config = dict(
    d_model=128,
    tie_embeddings=False,
    beta2=0.99,
    schedule='wsd',
    doc_mask=True,
)
Each number is 50 + 12 x the weight over its row's rms, rounded and kept within 0 to 99. Layers, rows and columns count from 0. The size before them is the row's rms in percent of the matrix's.

# layer 3 attention query, 128x128, rms 0.0848, rows 0-18,32-49, columns 0-127
076:35 36 51 44 41 40 43 27 47 42 47 14 63 68 51 61 51 38 47 37 62 41 68 33 75 32 44 59 36 65 52 61 38 61 51 40 59 41 37 40 65 34 37 64 52 50 68 45 68 68 51 22 64 42 53 52 40 46 51 42 49 37 54 45 51 65 46 59 50 49 31 48 64 32 38 46 35 50 46 52 46 29 44 59 32 40 44 59 46 43 46 47 57 69 62 54 83 34 41 49 60 55 46 54 47 72 46 54 37 35 49 38 59 52 54 43 56 39 53 65 56 67 64 33 28 32 53 57
089:61 46 55 47 44 59 54 60 58 37 48 59 30 59 72 29 55 81 44 47 52 38 57 73 39 65 45 31 72 52 64 54 36 35 69 31 47 51 61 59 56 43 54 55 41 36 39 52 44 65 33 48 41 62 56 48 57 46 55 46 51 55 28 29 51 44 41 33 45 33 61 56 49 61 59 76 53 56 49 54 67 48 50 40 78 44 58 65 57 66 50 41 50 43 51 48 37 50 39 49 15 49 51 33 29 28 49 61 50 55 38 40 44 60 45 52 37 56 72 53 33 49 62 36 58 80 55 49
094:55 52 49 49 58 35 40 65 61 47 54 44 40 26 61 30 55 39 53 55 56 55 33 61 29 51 49 57 51 47 57 37 51 26 62 48 39 39 54 46 45 45 58 57 32 62 32 54 40 38 65 60 40 57 31 42 64 56 33 55 57 40 54 60 59 34 67 54 55 37 57 48 44 58 43 50 54 41 57 65 68 64 73 47 67 54 67 42 50 50 28 35 31 33 33 43 40 45 71 56 34 38 51 24 48 35 61 36 55 48 63 83 42 56 47 52 41 45 47 47 70 38 27 65 70 75 62 40
088:33 69 30 49 44 67 59 52 33 50 76 35 50 46 37 60 33 49 33 39 37 22 31 49 59 35 33 46 48 56 28 38 52 64 41 61 57 62 62 47 44 64 66 58 51 56 65 64 74 64 47 49 56 28 47 64 33 41 62 55 39 43 49 40 60 54 43 65 55 65 41 45 24 30 49 49 61 54 48 30 34 37 48 39 37 47 26 53 40 48 38 44 39 61 72 42 52 43 55 50 36 59 62 50 50 66 30 57 47 52 40 43 50 35 36 46 55 47 36 46 25 61 69 41 43 36 46 52
097:49 61 43 51 31 67 38 56 70 63 73 34 44 29 32 52 49 26 36 53 41 28 50 34 69 47 45 55 52 43 45 38 44 53 46 58 63 61 53 45 46 43 66 76 63 68 21 48 50 68 71 44 63 37 45 59 68 51 51 58 63 46 57 64 56 50 58 67 42 58 43 60 35 52 51 40 67 34 42 54 38 60 57 48 40 52 62 60 49 71 43 62 37 37 45 56 64 39 61 37 61 57 79 50 53 55 71 37 48 51 45 63 52 42 35 56 57 40 43 19 48 47 59 63 69 36 54 52
095:62 58 21 46 40 52 41 55 33 40 77 43 55 54 34 51 35 48 39 32 44 32 40 63 70 30 37 39 47 51 33 43 34 78 46 51 54 53 49 48 54 47 53 61 50 49 51 45 51 58 53 55 53 23 60 65 33 41 80 50 50 54 60 51 56 71 47 54 42 79 43 39 42 35 69 30 64 58 58 34 28 49 38 30 47 42 33 68 29 53 48 53 43 35 64 45 42 49 64 41 31 45 49 60 55 59 46 48 47 51 38 54 61 23 41 51 58 43 46 57 31 64 50 35 52 50 41 61
117:39 59 37 52 44 46 36 40 44 60 76 46 49 43 53 49 37 59 40 44 45 36 45 52 72 23 19 64 51 58 26 54 36 61 58 55 64 49 47 48 49 45 62 54 59 53 75 53 65 55 59 61 63 20 54 78 55 58 53 50 44 54 45 55 57 51 46 62 40 64 56 48 32 20 59 36 58 56 61 34 27 47 51 42 58 44 30 50 25 57 53 39 58 51 50 67 40 42 60 49 41 82 68 47 63 51 57 58 71 48 43 55 64 38 44 49 52 48 66 36 35 62 44 37 44 41 49 66
083:54 37 53 49 41 56 43 65 24 42 62 32 64 64 48 45 50 61 52 37 33 33 56 59 41 36 51 35 46 40 47 60 51 48 47 38 46 46 71 45 47 51 47 47 45 54 50 44 54 40 53 62 46 33 89 48 32 54 74 46 53 59 52 43 59 30 35 53 49 54 60 73 65 53 74 67 34 57 57 39 56 24 41 57 43 52 39 64 51 49 42 48 58 71 59 43 46 73 35 62 53 37 30 71 41 47 35 46 31 75 39 48 65 42 58 67 57 42 58 57 38 56 41 32 24 58 43 59
106:40 30 72 45 65 41 52 62 31 76 19 43 44 63 44 40 56 49 51 50 41 67 63 30 51 50 55 37 65 54 55 54 59 61 34 62 42 49 52 33 65 74 56 52 28 58 45 45 65 58 60 57 30 23 62 47 36 67 57 50 56 62 62 56 38 39 37 62 51 57 64 39 65 66 55 57 30 46 39 63 56 51 56 40 55 55 39 46 48 52 54 55 65 45 54 55 67 66 47 62 58 44 55 55 29 50 47 34 45 56 53 45 75 37 82 66 47 50 60 46 58 56 59 33 32 65 51 68
118:50 35 63 61 45 65 63 55 46 42 38 49 37 64 63 60 52 49 50 50 52 41 56 53 16 66 64 64 49 37 69 45 56 31 39 43 31 36 51 60 54 61 40 31 47 38 54 50 30 38 40 54 34 79 59 24 44 52 43 31 47 48 59 52 34 35 47 34 66 40 44 43 59 76 61 72 33 54 46 74 66 61 42 68 47 54 59 53 73 43 57 50 47 58 50 44 55 57 34 66 56 45 60 65 41 43 50 70 31 69 44 38 37 64 48 34 46 46 56 57 61 44 53 66 38 61 54 42
098:38 60 47 38 56 22 51 33 29 43 44 45 47 27 45 51 68 67 51 47 53 44 45 63 73 45 48 50 51 61 46 39 40 58 36 47 57 57 43 31 47 56 66 71 52 45 57 52 54 43 72 45 42 30 23 67 55 53 62 59 51 53 46 72 49 49 43 60 54 68 70 60 46 38 51 31 49 41 48 44 41 47 51 40 62 36 51 32 27 38 74 54 58 33 41 40 71 57 53 50 40 68 44 43 28 67 73 28 70 34 59 67 55 38 38 39 38 54 61 39 49 64 32 46 56 54 48 58
123:47 21 47 42 48 45 46 63 46 49 43 44 46 62 43 44 43 65 56 45 36 49 46 46 28 52 42 40 48 49 52 50 54 58 34 46 31 37 55 55 56 57 68 30 43 38 58 52 56 33 52 65 43 24 62 52 64 53 54 31 77 77 62 35 31 35 45 45 63 47 50 53 61 58 58 49 18 62 46 54 54 46 29 52 82 43 39 50 46 50 46 42 78 64 58 50 41 54 36 77 44 40 48 31 43 52 37 63 47 54 29 55 58 39 77 46 53 34 64 35 40 54 53 52 24 62 52 46
075:51 47 65 54 65 68 55 46 53 60 30 48 50 61 84 42 49 61 40 60 57 59 36 46 19 60 78 67 31 52 59 72 40 40 66 52 44 33 45 37 45 48 33 51 30 45 35 35 49 48 48 56 59 71 54 46 51 39 35 38 36 51 42 42 42 33 38 31 57 28 41 45 58 55 44 49 40 45 58 65 52 42 57 53 50 59 51 50 86 61 46 39 36 52 38 63 48 44 44 59 51 39 63 53 38 24 32 56 47 35 40 33 59 46 71 66 51 47 48 60 61 41 50 69 53 64 57 50
165:50 74 43 56 48 51 58 34 51 44 57 49 63 41 56 56 47 44 50 56 57 56 59 35 77 46 50 60 39 63 45 66 46 53 59 54 77 64 56 41 43 45 42 69 52 47 34 48 53 71 41 34 67 55 35 61 53 49 40 71 26 30 32 60 58 72 65 59 23 55 46 52 27 41 41 38 77 58 56 42 42 51 59 44 30 60 54 48 30 56 49 46 31 39 72 60 53 38 62 20 51 60 48 59 57 42 53 44 57 39 61 46 36 62 30 39 53 53 33 65 52 41 51 53 72 33 57 49
076:60 67 54 59 31 21 63 52 53 64 57 61 45 44 33 47 45 68 45 62 46 49 55 58 59 47 58 50 66 54 73 61 44 35 65 36 47 46 52 48 48 69 40 74 37 64 45 46 32 65 54 47 42 67 49 33 61 68 60 82 56 48 52 57 48 62 51 46 41 40 59 53 46 60 52 44 72 38 42 43 76 50 51 39 44 60 58 59 45 47 48 41 21 40 43 53 57 45 56 33 48 45 17 47 52 45 60 32 59 57 72 51 61 76 43 64 38 58 49 46 58 39 52 36 81 51 66 62
097:36 21 41 40 64 53 53 49 53 51 28 48 50 46 51 35 62 61 46 56 46 50 37 50 37 63 34 60 41 61 48 34 46 55 32 55 54 37 38 31 53 46 85 31 50 42 53 48 56 34 66 50 45 35 43 44 38 40 44 28 43 48 62 47 42 32 35 54 67 59 52 47 48 39 50 47 02 58 36 58 57 43 49 59 68 50 56 39 48 53 64 62 85 50 48 46 58 62 52 68 37 53 57 47 46 69 68 67 50 43 38 60 55 28 54 47 52 32 58 52 39 65 51 73 45 50 49 44
091:48 46 61 56 48 29 56 49 82 59 43 48 60 41 46 53 68 49 56 64 49 49 26 44 48 42 63 25 65 55 48 51 54 47 31 23 32 46 81 57 58 62 57 68 71 70 60 56 47 44 62 45 53 35 60 50 52 41 58 48 63 66 40 35 32 61 48 53 49 51 65 65 52 55 42 34 33 51 35 42 59 61 45 62 60 46 66 55 48 36 53 26 52 50 42 40 46 27 56 50 58 34 70 25 54 55 44 55 71 55 67 39 29 67 61 29 38 67 59 45 46 58 44 44 58 48 56 48
100:57 68 50 67 65 37 54 57 52 52 54 57 61 55 54 63 34 47 61 49 60 48 38 56 54 47 59 44 46 32 61 49 43 32 42 44 47 40 47 53 31 61 46 43 48 56 49 62 57 52 43 70 66 57 58 53 39 50 35 46 52 35 53 44 55 40 31 49 45 47 34 46 63 66 36 55 65 59 69 66 59 23 56 70 43 27 46 46 72 18 45 27 21 57 47 51 30 49 62 42 73 45 63 59 65 39 33 50 42 37 44 55 21 47 43 65 42 47 44 84 49 32 35 43 42 38 41 46
094:54 59 44 60 71 58 43 45 36 35 65 36 30 39 46 34 56 50 54 23 48 61 65 55 59 42 64 49 50 55 45 50 39 69 54 50 84 78 57 41 51 45 46 41 72 53 53 66 63 35 29 43 57 38 27 55 50 43 61 54 37 55 34 47 74 65 60 55 39 57 52 75 49 41 39 36 50 46 48 51 31 61 51 47 58 48 64 19 20 54 56 39 74 60 43 49 48 52 57 52 55 50 64 46 46 31 44 56 47 31 54 46 64 44 57 48 58 58 56 39 35 78 43 50 58 37 58 49
093:45 60 43 40 44 44 58 58 60 34 57 35 33 59 52 54 75 37 65 45 49 34 60 45 57 28 57 50 39 43 38 61 59 62 26 85 61 38 48 44 62 55 65 60 36 58 50 51 33 52 69 48 53 44 51 53 21 58 56 52 48 43 46 59 35 49 70 64 33 63 53 54 59 37 45 39 53 62 55 35 30 52 53 32 45 59 25 31 58 52 40 55 63 51 75 62 48 32 69 48 37 51 50 57 59 67 30 48 52 54 68 36 34 27 53 43 67 66 70 43 57 51 48 42 40 39 56 43
099:36 43 56 52 65 42 61 51 55 60 39 42 85 48 45 69 46 54 38 59 47 41 38 65 55 85 40 57 68 42 65 58 53 56 64 28 36 45 28 48 43 49 33 28 34 51 72 48 73 52 43 52 59 67 51 46 64 58 63 41 54 62 40 37 54 46 38 32 39 38 53 59 54 58 40 48 55 46 65 64 47 50 41 43 68 47 45 54 76 36 45 36 35 54 48 38 62 48 28 65 65 38 37 49 44 46 36 81 35 37 48 29 50 63 45 37 38 60 48 64 51 54 47 49 61 65 61 49
101:44 41 68 51 32 58 36 51 65 52 31 44 65 32 57 46 45 73 46 45 60 49 49 52 48 73 56 44 44 48 39 44 51 59 76 22 28 56 36 45 48 46 60 45 46 62 64 67 66 60 30 57 47 35 36 56 60 34 34 49 59 37 34 26 61 59 45 46 51 18 59 55 50 40 52 47 50 59 48 72 74 57 42 60 39 50 62 53 47 60 41 53 28 55 23 35 67 59 32 64 53 46 46 44 53 43 63 64 43 45 41 56 56 76 50 45 58 57 44 43 72 49 37 52 56 61 38 34
089:30 57 60 63 57 28 41 49 50 44 67 72 44 46 49 63 30 26 58 35 46 52 56 34 41 34 52 29 28 69 33 47 42 44 50 58 67 46 50 38 54 41 47 47 57 45 34 63 50 47 54 39 58 44 31 76 44 44 44 46 44 53 58 61 40 55 61 59 49 69 57 67 33 43 59 45 60 45 57 34 34 52 45 41 26 51 38 30 37 41 45 42 43 39 69 61 24 47 66 46 33 76 56 57 42 45 56 26 62 55 63 52 57 35 43 35 69 41 49 61 31 43 54 46 53 24 42 49
117:39 50 62 62 51 41 62 44 79 54 83 42 37 39 78 47 56 51 56 47 56 66 67 28 66 36 52 55 34 61 44 57 53 49 44 66 54 54 50 43 35 47 44 59 68 52 57 61 38 68 60 48 59 50 33 54 47 41 38 40 57 42 55 53 38 67 55 49 35 61 66 67 31 48 66 43 61 43 52 68 49 67 44 42 40 64 40 51 38 69 52 46 61 54 53 68 50 22 66 41 50 75 66 54 63 71 73 33 54 48 59 43 57 37 31 44 58 39 44 26 44 52 41 49 49 40 35 42
090:33 66 35 51 49 49 50 47 45 39 62 66 50 61 49 75 37 31 52 61 58 39 56 37 57 29 53 37 49 56 23 48 47 32 53 60 70 49 35 40 48 62 34 54 56 47 40 45 46 57 64 53 40 42 59 60 65 52 62 67 40 44 47 47 60 48 60 76 47 63 53 40 38 51 47 44 54 53 58 31 43 61 61 28 29 41 31 35 52 39 40 36 18 38 55 54 59 55 67 54 39 67 47 63 52 57 53 41 41 56 73 66 59 21 39 36 61 44 83 51 41 41 54 41 58 37 51 68
122:57 75 43 64 58 56 63 44 46 55 67 68 69 45 79 77 38 50 61 40 55 51 62 49 66 34 52 66 45 52 32 51 40 34 53 42 81 45 56 39 43 40 43 51 53 43 44 49 43 67 66 35 55 55 51 60 59 61 49 52 38 45 44 61 47 56 60 63 39 78 58 38 35 52 53 42 59 47 66 42 44 56 59 35 34 39 35 28 39 44 55 26 61 47 49 63 51 41 74 56 57 75 54 58 52 32 54 37 64 42 67 48 55 38 41 43 61 48 50 61 44 41 34 39 51 14 54 57
093:69 39 45 46 62 64 59 56 35 25 38 50 55 71 30 61 55 23 45 33 43 38 34 38 60 39 47 51 62 55 49 55 59 54 43 38 49 45 42 60 72 65 48 58 56 46 45 64 51 27 65 54 58 35 60 21 47 43 63 43 33 53 60 48 47 45 42 47 38 66 41 58 65 51 43 61 43 40 37 46 66 40 55 59 50 58 50 63 62 29 31 62 46 45 78 59 45 56 63 49 59 36 44 76 50 53 24 48 37 76 34 36 30 64 69 55 48 37 43 65 45 39 45 43 40 53 43 63
111:59 27 52 40 49 60 38 48 48 50 32 46 47 58 27 13 62 44 36 36 34 58 48 57 41 47 41 51 56 56 48 41 29 64 32 44 40 59 37 55 76 70 59 57 38 57 53 37 58 43 39 68 41 32 46 44 39 50 59 54 71 67 55 44 29 39 28 47 47 55 42 41 69 45 66 74 34 62 43 50 57 59 54 52 68 59 41 72 50 53 40 68 61 39 55 36 54 64 42 60 42 41 46 45 32 52 34 44 36 69 40 35 54 60 68 53 35 56 68 58 44 60 52 39 29 60 46 49
118:52 39 48 55 44 61 40 63 53 27 40 43 43 65 47 50 54 58 51 58 54 24 35 66 45 74 58 35 49 37 58 52 45 48 60 23 27 53 55 58 68 55 43 41 63 44 52 69 49 40 54 52 41 57 61 26 43 53 47 15 55 51 60 49 42 46 40 47 51 40 34 61 68 69 54 74 47 47 40 79 69 38 40 62 45 36 52 71 40 40 52 64 42 62 56 42 44 62 20 49 48 29 49 62 46 42 46 63 39 65 35 49 57 53 64 58 35 55 33 54 57 50 56 43 35 71 42 32
108:64 47 66 68 50 53 60 42 35 58 61 63 55 22 46 50 46 64 61 28 78 60 54 63 51 48 50 68 27 57 20 48 35 42 56 57 66 46 31 35 42 38 56 60 34 51 46 31 47 66 81 52 55 46 62 50 48 55 48 47 67 56 50 47 49 57 32 60 43 50 56 53 30 45 57 56 40 39 51 65 26 52 45 47 56 55 29 28 54 55 53 34 62 51 39 59 57 59 58 68 44 53 56 40 39 48 53 48 82 47 64 37 41 51 37 55 49 54 69 49 34 56 28 38 30 45 44 66
101:54 38 62 46 37 43 47 64 54 46 45 48 31 59 42 46 63 54 41 34 34 39 37 50 43 50 48 36 57 57 63 57 65 46 38 44 34 40 66 52 64 65 64 50 28 64 45 69 60 44 50 57 46 32 69 41 40 50 51 41 67 57 61 39 35 30 33 43 63 37 42 58 74 28 58 70 44 40 43 41 57 32 47 74 54 47 48 63 44 40 46 59 61 56 44 41 33 61 43 60 47 32 60 27 38 54 30 51 41 82 30 59 48 55 78 59 49 42 44 45 51 55 55 27 34 68 54 67
073:34 33 43 52 53 62 56 50 68 31 28 33 56 61 67 49 59 52 40 55 43 45 31 55 34 70 80 54 43 50 62 55 56 39 37 47 35 56 40 47 49 48 56 41 42 47 40 66 46 34 29 47 57 60 69 58 57 36 54 43 28 48 35 49 56 42 51 37 38 28 38 49 72 59 52 42 37 46 58 47 54 48 56 61 40 39 46 55 67 30 39 50 37 43 37 58 58 50 30 45 53 41 42 60 51 27 35 69 48 44 40 56 47 63 62 60 45 54 33 87 69 65 27 53 54 67 70 39
167:53 74 34 46 65 45 64 36 55 55 57 58 60 42 57 67 29 44 52 63 59 67 59 34 66 43 50 64 50 59 48 55 51 45 54 73 64 59 49 51 35 39 35 61 62 46 51 44 37 59 47 37 64 60 35 62 60 56 46 69 26 36 44 73 67 61 70 64 50 57 53 51 24 46 38 31 61 48 65 41 35 56 51 42 36 49 61 42 49 53 62 36 39 38 50 56 56 28 74 33 59 69 56 56 64 49 75 37 62 33 63 61 50 53 24 30 60 59 50 56 52 38 50 53 65 36 55 44
081:53 68 42 64 45 46 63 61 44 51 47 59 59 44 32 54 45 46 52 59 51 58 59 48 52 60 26 60 59 35 62 50 45 44 69 32 43 44 51 58 22 56 46 42 22 59 55 41 48 53 52 51 34 62 56 32 63 55 40 66 75 57 42 49 40 56 64 43 50 46 46 53 55 67 54 54 50 87 52 66 65 55 50 64 68 52 53 44 49 43 34 43 39 51 48 51 71 55 40 61 58 43 29 84 40 44 55 62 59 35 64 37 43 86 49 30 52 58 76 58 48 39 41 52 68 58 47 30
088:55 23 41 48 43 43 36 50 58 67 49 43 55 25 49 35 41 69 59 58 47 68 34 51 46 53 27 63 42 62 46 32 58 41 32 66 55 44 51 41 51 22 64 48 52 51 66 50 49 48 65 65 54 35 38 43 38 35 54 29 45 52 67 42 32 38 41 43 53 59 36 52 53 25 43 65 16 39 39 52 44 44 55 37 59 46 51 44 45 46 37 46 71 48 55 44 40 43 60 70 34 51 53 57 53 57 69 51 69 63 49 70 68 30 46 69 49 42 65 45 45 57 39 51 35 40 34 73
100:29 50 54 34 20 56 54 44 35 51 59 39 26 45 33 45 52 52 47 62 45 57 47 37 52 26 59 53 61 72 49 45 57 54 36 51 23 49 58 63 79 68 32 53 45 51 47 31 58 54 56 59 37 45 38 39 43 40 50 62 68 60 51 28 19 50 48 59 66 38 69 43 64 39 77 37 53 43 46 24 68 55 59 45 59 57 47 49 50 59 55 31 56 52 44 35 66 43 44 53 47 29 58 36 64 46 41 39 52 59 44 56 64 48 45 50 36 55 57 23 45 53 44 44 29 59 37 49
103:63 48 34 55 54 46 53 58 51 42 65 57 27 65 23 55 49 36 66 40 67 34 39 45 34 53 47 51 57 32 55 54 25 47 64 40 38 46 84 58 51 61 24 49 35 57 57 54 47 32 83 59 51 44 31 52 53 46 47 34 58 42 48 37 34 40 42 64 59 37 49 35 53 50 44 68 39 55 45 36 48 34 48 43 65 58 42 56 70 51 49 59 54 53 50 49 42 46 56 60 57 45 68 45 62 38 22 40 28 51 36 32 33 30 48 53 46 45 66 27 41 35 34 62 51 43 50 45
# layer 3 attention key, 64x128, rms 0.079, rows 0-17, columns 0-127
101:58 60 47 53 48 55 38 41 44 37 65 38 32 33 45 40 55 60 50 68 46 46 59 68 73 62 55 71 58 58 43 65 47 44 54 54 65 67 44 29 47 37 31 53 80 40 20 29 31 44 36 39 69 42 40 47 70 34 48 60 36 35 51 46 58 52 56 53 49 47 58 63 47 44 55 44 54 65 46 44 23 65 52 53 46 70 58 30 53 58 64 46 65 39 62 51 51 43 43 42 25 49 51 50 65 55 73 34 51 45 30 39 52 39 31 67 55 48 39 68 48 53 39 63 73 43 50 45
079:44 48 37 61 48 54 42 37 24 28 63 82 70 41 42 45 74 31 54 40 66 68 71 45 45 30 56 51 66 43 46 48 38 38 42 64 49 37 34 64 36 59 68 38 37 51 46 51 39 40 60 54 42 38 52 49 50 72 39 57 48 62 41 63 39 43 54 73 67 54 34 27 46 35 45 40 51 60 57 59 30 44 51 59 56 49 19 41 48 52 49 53 57 51 61 54 46 67 48 48 54 57 40 45 37 74 47 53 59 36 46 40 68 44 42 70 66 37 48 28 47 60 50 55 47 25 60 50
097:47 44 56 41 56 39 53 44 66 53 45 62 66 74 52 43 39 42 55 43 53 68 58 43 36 57 34 45 56 33 43 31 38 50 55 39 46 46 46 70 44 49 66 66 43 50 61 76 58 50 68 65 48 63 74 44 50 65 78 38 52 72 72 60 43 22 43 44 35 56 57 54 47 58 60 74 51 50 44 43 56 42 36 77 45 41 61 58 46 35 48 55 48 65 45 53 37 46 46 68 64 57 61 44 35 44 47 77 51 63 71 56 44 50 76 36 41 42 42 39 32 58 72 53 46 57 46 70
082:56 62 37 50 50 54 45 39 60 43 68 54 26 19 30 59 47 45 44 61 38 25 51 48 55 60 64 39 48 47 49 65 64 65 54 59 52 65 49 43 52 76 28 48 77 47 54 45 35 50 34 18 49 42 66 51 46 36 50 66 64 46 34 36 34 55 68 53 42 42 45 44 43 32 53 47 48 24 60 63 55 61 49 37 70 48 52 54 61 78 43 59 56 46 45 42 64 36 31 33 59 49 41 74 60 42 70 50 40 46 43 39 56 60 57 47 65 56 68 46 54 42 45 46 54 31 60 52
100:41 46 50 66 37 56 54 32 21 38 64 41 52 52 19 19 58 62 62 36 48 56 62 50 54 38 46 67 52 72 38 52 46 48 40 53 63 48 44 66 48 26 36 59 67 43 29 40 49 54 47 40 57 32 50 54 53 53 52 62 40 63 25 47 25 55 53 56 54 49 56 39 46 43 69 50 45 56 87 33 17 46 53 50 68 53 43 24 44 52 68 34 65 40 70 62 44 50 50 59 43 53 39 44 45 50 49 50 47 63 34 49 58 34 40 56 58 53 53 60 44 48 52 41 58 38 45 46
081:45 72 47 50 35 50 71 64 46 44 53 42 39 47 44 64 58 72 41 57 43 32 45 52 77 62 66 63 46 31 70 66 75 40 35 74 51 36 42 30 47 48 25 41 61 51 49 44 43 49 43 39 69 31 42 63 49 66 52 80 59 32 31 47 41 57 64 51 39 39 48 38 44 40 65 42 65 30 50 50 48 42 65 42 51 69 42 38 58 49 53 49 60 39 43 51 49 48 67 29 45 45 52 58 51 50 60 41 50 48 38 44 63 59 51 68 56 49 60 26 59 23 39 54 55 44 69 42
101:31 65 21 38 50 55 59 60 40 46 47 48 39 38 39 70 58 44 31 37 47 44 44 52 69 63 73 53 54 59 69 49 68 43 41 79 42 51 60 54 41 38 23 53 67 50 40 40 36 55 36 36 57 30 45 55 48 53 61 76 58 26 34 59 47 57 77 63 54 37 47 47 48 58 52 34 63 26 52 52 58 39 65 34 42 52 55 51 56 54 41 46 32 49 48 53 54 46 72 18 55 38 30 61 61 48 45 37 46 51 30 42 56 49 42 40 43 58 54 53 59 25 51 51 49 43 55 42
082:63 42 54 35 56 48 54 65 66 28 45 53 50 54 70 51 48 49 44 57 62 68 49 56 37 74 61 38 46 49 44 39 30 26 60 59 45 34 44 46 67 31 45 47 37 46 55 36 53 38 47 36 58 71 29 47 56 51 42 49 45 55 58 51 30 15 54 42 70 59 44 38 67 57 29 56 47 53 50 57 40 48 63 51 42 53 46 33 54 62 32 70 55 51 46 53 41 72 50 56 45 37 30 66 56 29 42 36 25 30 48 53 52 24 52 69 62 35 46 53 48 61 52 78 61 52 44 45
104:62 36 49 42 52 53 36 50 42 60 59 46 39 47 56 61 45 47 43 85 57 56 37 64 23 52 48 37 54 55 56 44 31 40 53 41 54 41 50 48 50 51 87 34 56 54 57 59 55 54 57 57 44 71 49 34 57 35 54 29 24 38 62 53 57 38 26 32 64 48 56 43 72 50 53 55 39 71 30 62 48 53 36 53 59 46 55 63 34 36 59 66 56 58 56 39 60 63 43 71 38 56 46 49 57 75 60 46 64 44 62 66 30 41 59 28 49 51 59 75 46 66 39 55 57 56 39 39
081:53 29 60 53 63 51 62 25 52 34 42 67 57 39 55 45 64 28 67 53 63 61 59 60 37 30 56 64 55 50 41 49 32 51 68 24 54 49 59 46 51 58 59 55 46 55 32 55 46 55 57 54 54 73 50 66 63 39 22 36 35 43 61 47 43 45 34 52 41 53 51 59 52 59 37 57 47 51 36 39 66 44 59 60 36 40 58 46 80 66 62 61 57 52 63 42 51 49 35 68 59 53 79 43 25 40 36 52 38 40 71 30 30 58 55 56 61 53 48 42 36 62 72 51 68 40 47 40
077:37 34 51 52 64 48 57 62 51 47 41 70 60 43 26 60 52 56 39 28 66 60 54 48 45 57 46 50 84 59 56 14 58 45 50 74 29 53 27 74 42 65 42 41 57 44 49 37 63 47 56 60 44 45 54 61 20 49 74 41 49 50 60 62 32 31 50 50 57 45 56 34 53 68 55 52 60 58 57 40 49 28 48 45 52 33 47 43 54 47 49 46 62 55 25 44 51 56 41 47 58 47 37 53 45 82 52 49 50 27 51 56 54 35 61 77 30 57 43 58 49 40 49 56 55 56 40 50
099:50 31 69 44 64 56 46 50 72 37 69 39 48 48 66 47 73 42 69 67 65 48 65 66 39 45 48 58 39 49 38 51 29 35 66 36 53 46 48 49 62 32 70 31 50 50 43 46 42 61 50 54 48 75 42 43 51 40 37 35 44 47 65 30 44 39 28 20 41 37 46 46 51 57 36 55 35 60 28 43 54 53 58 53 56 58 47 34 57 44 50 59 60 56 57 49 39 59 32 79 48 60 51 63 43 44 59 68 44 49 54 30 36 40 60 48 57 41 60 56 36 78 55 75 58 52 32 48
079:48 67 41 51 56 59 70 38 52 47 67 62 51 47 67 45 61 39 70 65 49 36 47 32 65 49 42 51 35 43 45 73 63 54 46 75 73 60 58 49 38 37 32 43 45 55 45 48 45 50 47 40 63 40 59 45 40 28 39 62 52 33 38 43 54 50 75 33 36 58 47 43 39 50 50 52 71 42 32 55 42 66 50 45 23 49 44 53 56 72 50 46 44 48 44 60 53 24 44 20 64 36 52 52 43 41 63 50 45 39 55 54 24 66 65 25 51 60 59 44 58 55 45 46 44 17 58 41
114:50 80 24 65 50 53 51 60 37 61 50 48 49 51 36 45 42 58 47 36 40 41 53 42 71 54 58 44 47 45 47 50 73 60 36 74 53 68 42 49 43 57 25 64 50 41 58 41 27 53 48 36 57 38 41 58 41 55 69 62 65 58 40 58 60 58 75 63 57 50 49 44 42 51 56 46 75 44 63 52 37 63 49 44 51 58 46 59 47 53 48 26 32 32 35 44 53 39 63 13 45 33 29 47 67 53 60 36 58 46 48 74 58 53 43 46 35 68 46 47 60 30 32 34 39 43 49 58
100:46 52 43 55 42 44 43 65 34 54 43 44 58 66 44 57 39 53 21 38 45 35 35 48 36 65 54 38 66 47 62 16 57 52 39 43 17 62 39 57 48 69 57 64 39 65 75 53 62 45 63 73 33 41 59 54 51 64 69 49 67 70 52 44 55 50 48 63 67 47 52 48 69 35 67 52 42 58 51 63 54 29 40 54 68 34 37 63 41 43 38 55 54 69 51 39 59 59 54 54 50 46 54 42 57 56 33 48 48 50 41 67 71 38 56 51 40 30 56 41 53 37 48 27 41 74 54 57
108:45 40 59 40 57 74 59 36 53 25 69 48 50 27 48 61 52 42 61 47 65 58 70 54 48 44 45 64 50 39 38 51 32 20 53 48 63 35 56 53 53 20 57 29 62 43 43 40 56 55 41 48 64 70 40 50 56 33 34 36 35 40 49 56 40 52 40 34 39 43 50 52 33 55 53 45 53 54 50 29 38 40 48 49 42 54 49 16 55 59 52 48 64 54 60 49 42 51 44 63 46 55 49 52 40 45 57 64 54 40 48 26 18 47 33 53 61 44 62 62 41 58 56 74 66 23 38 32
095:59 41 61 47 47 64 38 64 51 45 53 37 34 51 41 74 53 81 48 30 55 30 53 60 58 36 49 53 59 45 56 43 54 55 48 45 54 41 38 51 29 69 50 44 55 47 45 52 30 38 43 64 46 72 42 44 68 86 49 49 51 56 35 57 39 44 47 55 57 50 37 43 32 41 57 63 52 44 39 64 57 26 54 33 55 55 57 82 55 23 45 53 47 67 55 47 47 37 52 37 40 68 32 66 46 45 58 46 46 36 45 37 76 40 39 66 61 38 40 62 49 47 64 74 48 71 62 60
104:62 65 49 41 42 42 48 59 46 61 36 44 48 56 59 70 40 49 45 58 38 55 55 50 56 47 51 43 57 52 46 59 48 34 79 53 55 49 52 54 52 56 36 55 63 44 23 65 06 60 28 61 52 70 59 28 57 54 57 61 60 29 54 68 41 59 71 65 44 52 35 42 66 56 46 65 56 47 70 60 57 54 48 34 16 41 45 75 58 39 47 61 31 53 61 67 39 43 53 38 42 43 48 49 69 32 45 39 49 36 40 64 35 66 42 43 55 54 32 53 60 53 49 42 65 62 52 40